From a checkpoint of a small transformer trained on Wikipedia: RMSNorm before each block.
Each number is 500 + 25 x the weight over the matrix's rms, rounded and kept within 0 to 999. Layers, rows and columns count from 0. Numbers have three digits each.

# q: layer 4 attention query, 192x192, rms 0.297, rows 0-31, columns 64-127
# k: layer 4 attention key, 192x192, rms 0.288, rows 0-31, columns 64-127
# v: layer 4 attention value, 192x192, rms 0.262, rows 0-14, columns 64-127
# o: layer 4 attention output (transposed), 192x192, rms 0.252, rows 0-13, columns 64-127
q0:485519522505525467522491482488506514464515499503482508488516512511465516511495504515470500504491517456493452463472508488510500480518512520511479531487521478466526499514516504514507480508503493
k0:491541465489509535513498510441504511505504494514488510492487473469522490537492495532489493518493524497514519535527541507478524491503467477505485504493535488511509488487498527477518489518479471
q1:522504499511540528530548507513503490471483539505517502523471532489518534486521540469479525492483498502511522519509497506506559535531500500474513492495462488483524526572501504529495494485452515
k1:515535471506520513484489474454508530465494517529471503477509523536576458534465479505544499495536499505521527478497498506482497465508500497517534527506554471474525502464532500533498509497541497
q2:494485485493487469500510510474514510529501526509502492502480494491560500475502474492486499464528448499497529521518518476499455539491482497504519492512508495509510505484501500473497482477512497
k2:482507519506523505530514479517486490503482459511494474504476501487451494503472507500471531490462485493482526471481487515501482508460499499544494537478455473477480493528482488495487480546509503
q3:526502459487502493520523513526471483516495481505480491490488455507519499508512506482485533489518502525489520443493484481519492527460488504500508488506498475483534480533496471478468486510484487
k3:516507515541507518500461491505450498500483492496509493509507517505539488506483509500503511480475520491526516436482478484467477515503511502493523538491505501495496458537490440499509457495503502
q4:478484486489456496495509504492514526505462482514495532497473463510505476467559445491521472507501513512492529496473471489466451527460479495512497496496499471476521490492499479499481504513528505
k4:490466512483469461473467547556488478523494454464502476488484535524475487467480522482509529468480532492521464452491487499509434494492488478487520504488510502496475518484517501468514476501521489
q5:515489484514550503479517476494531523524530476455522510512437536547524530501471528507509527512456544510494488529543524528505491491541516474534528482512535457457509487481508504457507480484517499
k5:486506452542461518515457505511529502518504516504496519517470459483505535515521522493498466509514476494484498463481516465508521533500509542446543548481501510514528534495529491509454508483527475
q6:483482520514479527489487491500519536524486475545461474471484542499519466494521490494477515469477497499498467505554486503473515484475527523515479475514490466450501513494519496508453487524486518
k6:514547518502496497506477513496532528560504473513496481496495526508547503532496489517481509553533522509541521549514513512530492511502477510491529493471501498508461531461538545523492545461508517
q7:490454482488530493475475488507493482529479508502536511485473484524497490466486501512542550476501532528491489461526513492495484517470512503485522487515483512457535501455483486457468503497510509
k7:507489474490511496505485481529535472492476478503489511515480479523494534506510475499541518497527522453517527514495507488523483482507499502503484512473528555528514526520501497522515482491516493
q8:528538512486519502541499551532528496468519491499513534500482488488503498471481502463522513505445513523490525525535488493466431483515497495525516482473515506494520480471520463513507511517477531
k8:466523481505455463498500496495511550488509519470507550522473502511525474487528502510495478542537503526516504483518474515525492475513515470513505521502532532471510508500540554509504507487519467
q9:470504542485494489512536520514500477515462487503480475508497523486532488517490519458451509487499463471502491472498494515527475491487567495472536482506513490468491499551480492494535505511479539
k9:500500458501510539520510458476522499514516480556473476498478468478561484457475492490500581507497547543509533513533503547534545536477498503466510490496488531467487499483446540528528533467548503
q10:469519494477480556487535494473477485479494534471467496516518498527486463527494473500482502496536516476485484416417495506501445528497508482519481508449494515497500489494505476487488493494483478
k10:544455518458489489515525521487499472515468470482485463503476456528508527469493476461479473554523479514548533525457493507491487542506474512481515532513491490505485508475508510516478506466472552
q11:481467518481468501490466466481484499486519515473500513521475490508441446511495515513525535484524527507498484494495502497474545525530501509460483575487489489492485524488503501524482530485529499
k11:519500560476451531521496501528494525513542499531500462471516502467498551494462496525467488433511470480506458481479510569524468490479537524528498470497495516501519487516504473498534466488478531
q12:499500454508533481490460460483524518533515542487515530536537484557499536540483465476483487516468511497474470472518471496506531530491526460459469506470470493442524506509530424506469495484522502
k12:488486469498494484477449518494509469517529445476521473532540495509482499500506462418521508484502576463466511474545480491469495465508534505532473502507497505509507471539505498528472492457461496
q13:493499497465463519501514522511494494471496501524499483527525541520512531459524487471505513473470490473535563486488510505536491485512473510534490464522544502520479449473480501507548513521437515
k13:515475508487501505518484478527520504506484497506484540515483499547468500531495507505489504495481511494453536478478457472528510491498476503493505491515529483466509508515507485468520540534497504
q14:524491458511493519500468518482513488442504532490490503472482523481498510487473487505479481486479472508520480470522470505512514508507450514528508479504500495481474529498481450508547510501460487
k14:494507537484536501514491506516463494483498492512508485497495485503457496540494496481518450529510516494500512495482483482496474470524520481493535464476502488515537457519502487480486516521491502
q15:530514492481479501502464500495522460512527485482453444475484543503514490517528479493511484483477458466522516469515475495489491526572543539446457535522506512500525544535456477489518466486490514
k15:514544516472534492527485540514484555505541508496485533524505513531493474474504523497500507518483503506531490498491514467490463517543538479459522491470502495509543467514534547477449529483541532
q16:477518521511488471531503488520502515471499531511485505489469527520463520476471489517475508514488490478506478515489495487496477509491492527503486493514501469486489500511525477489453490468511507
k16:484520497509511487469512533495504527485523499478466540494511492524487499506533507522477476511484490498531503509533502508507527477537513469485523491535564508481532503499520497501471488483509495
q17:506513533554476493491537483501495490483518501451565463508526496491476492493503484513498522521514525513509549485448517559506506518548468492482489530456461569515492507471478485480527509504533521
k17:486488460485503525482475502481504519506524534491500543521462522480548504473502507513482497499483448477461486498546499463500545478503524488499518511484519485480529479538469461472497515511503536
q18:490503483476485497490523495487505516472505501519484465460486470505502494472546482508526484498459456465528505530495530443497487524500492481504519502500518495488523520486493502499481479525483468
k18:484488510469507502518533516538496502535466502508485523499495484512507493510507524505502482505498485448524483526485497490548492502517515503500503464521512489547501505477527511490487496494484481
q19:512483488498494503533481477484508484493480543481514499499477449508458518507517513497526496490523484543510505476501538537523469534512492532533488515477502510526520491523539488466504499490504485
k19:495504525498474524503478484499521498535468519463500499476502501530452509521527531526495477531523505456512533472505471487553507484502476494483496479521525499486508495483497557507481551511495482
q20:521470488451472502496511521479486507496486509470458526512482452494536513509527540493479492498518509511495500457470487495501493478463478484546511476485540525490474480493531502505519476512535510
k20:506499515526470531497457493488515514525487496502498527473470461515505530483512480491475514501504506490553475482535484509490510509499516481482492468506485508465474514491510475521489496517518499
q21:496522506532494485480461516449496501521546503522502490508499481498468460510503491507493472508492492462492481517481475572509455509518516522526508478480508506486504514492492501477506443520513519
k21:484505456461482488522492495513496540503537466500494464477537512468493536484505529513478485462491512524500540478492489487526527512485494516526490515493462473534481514516496519555504527501490509
q22:523492481484458509492502511479482473492504518521466522469441486503506522558486507475498487513501465492461483493498516466507488546498502481486506491511496471468514524511515458490497465501508470
k22:475517516535506471507501494494444517495467467489522505502493468524511501481484499451518514482517508561491470499488501521484477494516480524529506463496456509494502509461494470455475502505498516
q23:478484506497495513505471506507503521484515478493532524501489551492533488506527502497509469503501492492515479508527536467487456528512510476497522558495489446471504510450526523523524462483479507
k23:488545501474479497552487496495509480516506550543495531501484500443544498543511500482450482482519502506476472503528482534520528517472514494522509469473501471500512502488486460496501502498507492
q24:514536504521522479560490509451526521519528497509512533531512512511479498537516480523496448536503505481477452494501506541515486527499493505479493518518530515522476530514507542506507498515489491
k24:479515543521464513483535510549536528518554505510499519471449493475508489469497509514483473514524531461536512504508534482521548529475554554490473509507481492496499540450507534546505479466535474
q25:559476499453512527465477493473485514528515513494505459469487486488482539548481464508471521477491491490505514490480510528464559494505545512521469485503495486485569486520503521512479491521505504
k25:505487471454504528541525488515473512479493484536490488493481532521547489499514493501496505502486499474489439472506526544524511495485514517538522531498545484541481491490467527483525510483503487
q26:518483528485465541472497502543474500515488490467552501470506476529497547528502495515492459508474493507524493484525494482491523493522471471530516480497498457517487467515486492472475524491427517
k26:454492502523510483474493544477524567493483500476511490513495471503596469537519522513496486522499489471503481506510536509508546462498509497522481506533543530483481514484528482531514507479532520
q27:492537485517505520532494487492482503484452553527537493496495526496488517550499532514516478449483493486500496513511513546532497486519506494484522485544514505479516552487467537485469523481525523
k27:470517501507477486494530529470508467525480498495519477551494508484518503471486494473564539492514572478455474517497494463471461495466454477520500473465493553522484454543485526516514491491464503
q28:519455493485485548495505501496494484497485465518504506549525473530533556536441509512502483510506456531500468461531501468488485524486503505472527527507456519493479514534510508527524435513460480
k28:516491508519550521537492478505511525480483544519504479466510485501542505515501528477457483458517519535545487499456503466461490531487471459530499496504500453492474537527478495542506476530450485
q29:545510515503489471468492500488507524506464476512530495492488520478523460457509506534529498544493514485559508503519537549499467450496451507477512493508457506475500487519473488508516507551502527
k29:518489530510509481464532514526494495503486459526493521477518503502483488491500508484518490497509479538512502491544490538439503500506461520497504475514527496518553512526474504507487544504466496
q30:473500503516480512496517530506506472511457458495484514537485497498445513475493534563482506542494478496489480516505540496566506516494494461493514529522508481477465445567473502511494515524462485
k30:523460509512412507483470513493482478491521533474528470472540484441497514488472485514501517449488520485542510501450543452510547517476508486497493508518501511549505467493470504501498478527538521
q31:522518495494466504521467459489481510474532492509539476502508480490497492521497462482475428506462515511466516432483508518528479539481442542501500448488465435530462510499488462487468493522460461
k31:492511523535457502507515557515491509494528499458502501455465540500469469524509495543507502479518526464518545479502497490513514491466491501499499467470486504494520491489488508489487506504506523
v0:485503497529513506507487495542526488497499512540495482459514537492523517480532523493493482516473478495482488449510489474472516457497471501509520470548477502467483511502504500540488532493503494
o0:488503484504457453519487459491524526471505501482534477512495540520493452476471501506489518491490487486501496504495525499475488532507471500510508504499495549517536458504474507485489522478473500
v1:465493508525492489514540492522470539516478492503519501539471484479526526475559469521459492490540522512486536516531485503533491495471486497559542528503494521506472494454517458482487492522504516
o1:519549435455507525523532474494485505514507478492461478482515482500494540500537502519505507521508473455533468476519488498474510515484508491492478459444470475511525467538467523493449534504450480
v2:463496538510531486505489467536478469513506472463495552474453466521501477503522487478442522524517514527494500502537450505439489462512523480505497546501473505520448493499503472471469549524506473
o2:502500467543486513472559530512515496484490526554503530518547529521510541508520464526495460514479484508523550453477499515501535517506497458502514498522491526528489485488514461476529504452533527
v3:483457476489527539470500498454542474472549477499446511503535508477508492505462544516532507498510500512501482511486468484486496487460501515447506544431503514529501465501481498503490526506501505
o3:490486566478523456495477514502447486529468509505534453501496498485481518455544537499484533494452491513486484492537485488571503466485496521528534507460532476510497492509528494444481512518510492
v4:538510503444498473485502477435511506526530545491492508528517509494508492534490486510526517463488484525481534510498515501508491491503483521526527498459545523531522490498481502481466529493483523
o4:438556505502521504485517472527494456501476481542499533532446508489467521470491513458519515487514509475539506517555511475558487494512495478514508524486501473475486515471487464519479524507513478
v5:464497504521525432550518495497483513441525498502481502526501497469511528473538465502482464527461482502495470536438477501484528479476518485536497512521502469519452486475479494500512479502494513
o5:522505502496493552509493480507515463496503476480492486504503518523534489555464548473532438535474489512472518451481493497461452492456526519497505482522483492480525483508474468453487466450519481
v6:546535526485522467515511455502520488513507509517491545530513542472480478550509483493456460511491519534464530504511492496482449515493531531541486438490491490456516528487504462513484513494480506
o6:521452474511501562503501515527510513508494499520501489475464489512510499455518515527507485490526529506465494485525527512486503507525493445444473536486524523527513517504502500528471508492471489
v7:460468513492509431478482446480505506481535490451463452531500484559480507496522548460513514515517497496461541486524524487524488515494496500490497514539516493482491493493514472499519502472508491
o7:524515501550470522526527502515479463487487509502531512518522498459509522516533531533541488478517476488492459517526486505504480489506501503491543477522436507510476501494440517488521480528483469
v8:486519501494529512516531518474524530533501525516483482512493517522473488475542491459518512524489482527504531488442522505541517504464494518495470505543522498474524496490524528484520540524542503
o8:513489506522515530530540498478521521490485455495473498482494517467501536494516493501503489463537466502515529494511467513528517501513492504500491517530506452464478550490483524521549478446490524
v9:520499504476504489515520495511521523486512475554499489499517535465529468518465497473485476541502503523489500490491490496496409514501502523505504487450451493508493537544554498536496511484502548
o9:514563457482474510515516498482518484488501558527527488508484447507497493463501471490490541512516555523515522489526486490459504508561462476501477509510504527509522489478511487494499514543493491
v10:490512482506474444487511515496467496524513492454510453512507485470527467512495525510512486544505520513500517511508518509497452496460500503529501498495482502498468478495514512509492526500486525
o10:544508492501509518468527511485438498502483477468495513523507486460494482495506536470511443523550517492507511486455544525496456482506460542530527466529494534498491483510512508510517488568516492
v11:438519495509513482520524516519445509496504517456526509497481513500528485531489517548459531545556497490504571507484483499497489476482442518499521466487476518458468477497497525517525527493489470
o11:467496463499509450466497472498455529528488506514493501465493498491541483528546530474545484487569523483534483508452506480511460482497506513533450526508454481506492503472508553480504536525523502
v12:555488476449474516533498512506498541526511504519472492495489468539513480478523498498536509520503461496494521467488534497449503533493498490452506510499516531528526538486498534504473504493498530
o12:491547499506491502531503510516533492470477509538489516490516522510493510521489498509476499484490521484493501528523495506497507498505499496497480522496538487497472525488471496520494486495502479
v13:507526510507501549465480517493530508499534447497467468504518482519516495497545528508488525465501515487462519476521467496488476500466516480487541531483524473492478492458491469520502505485512526
o13:513509545554484500498519442486515477472453522489528511491480516518482488492501505555487481480461492527525457492523489501461473523487483484505502496491513521513503506494493493470524502529470486
v14:481512496482509508496514534507437551545511497438512484511515476482557460499507496533499490509546496499562439502465530494501520463497508521492526480471496499507503503482475533451539503513520476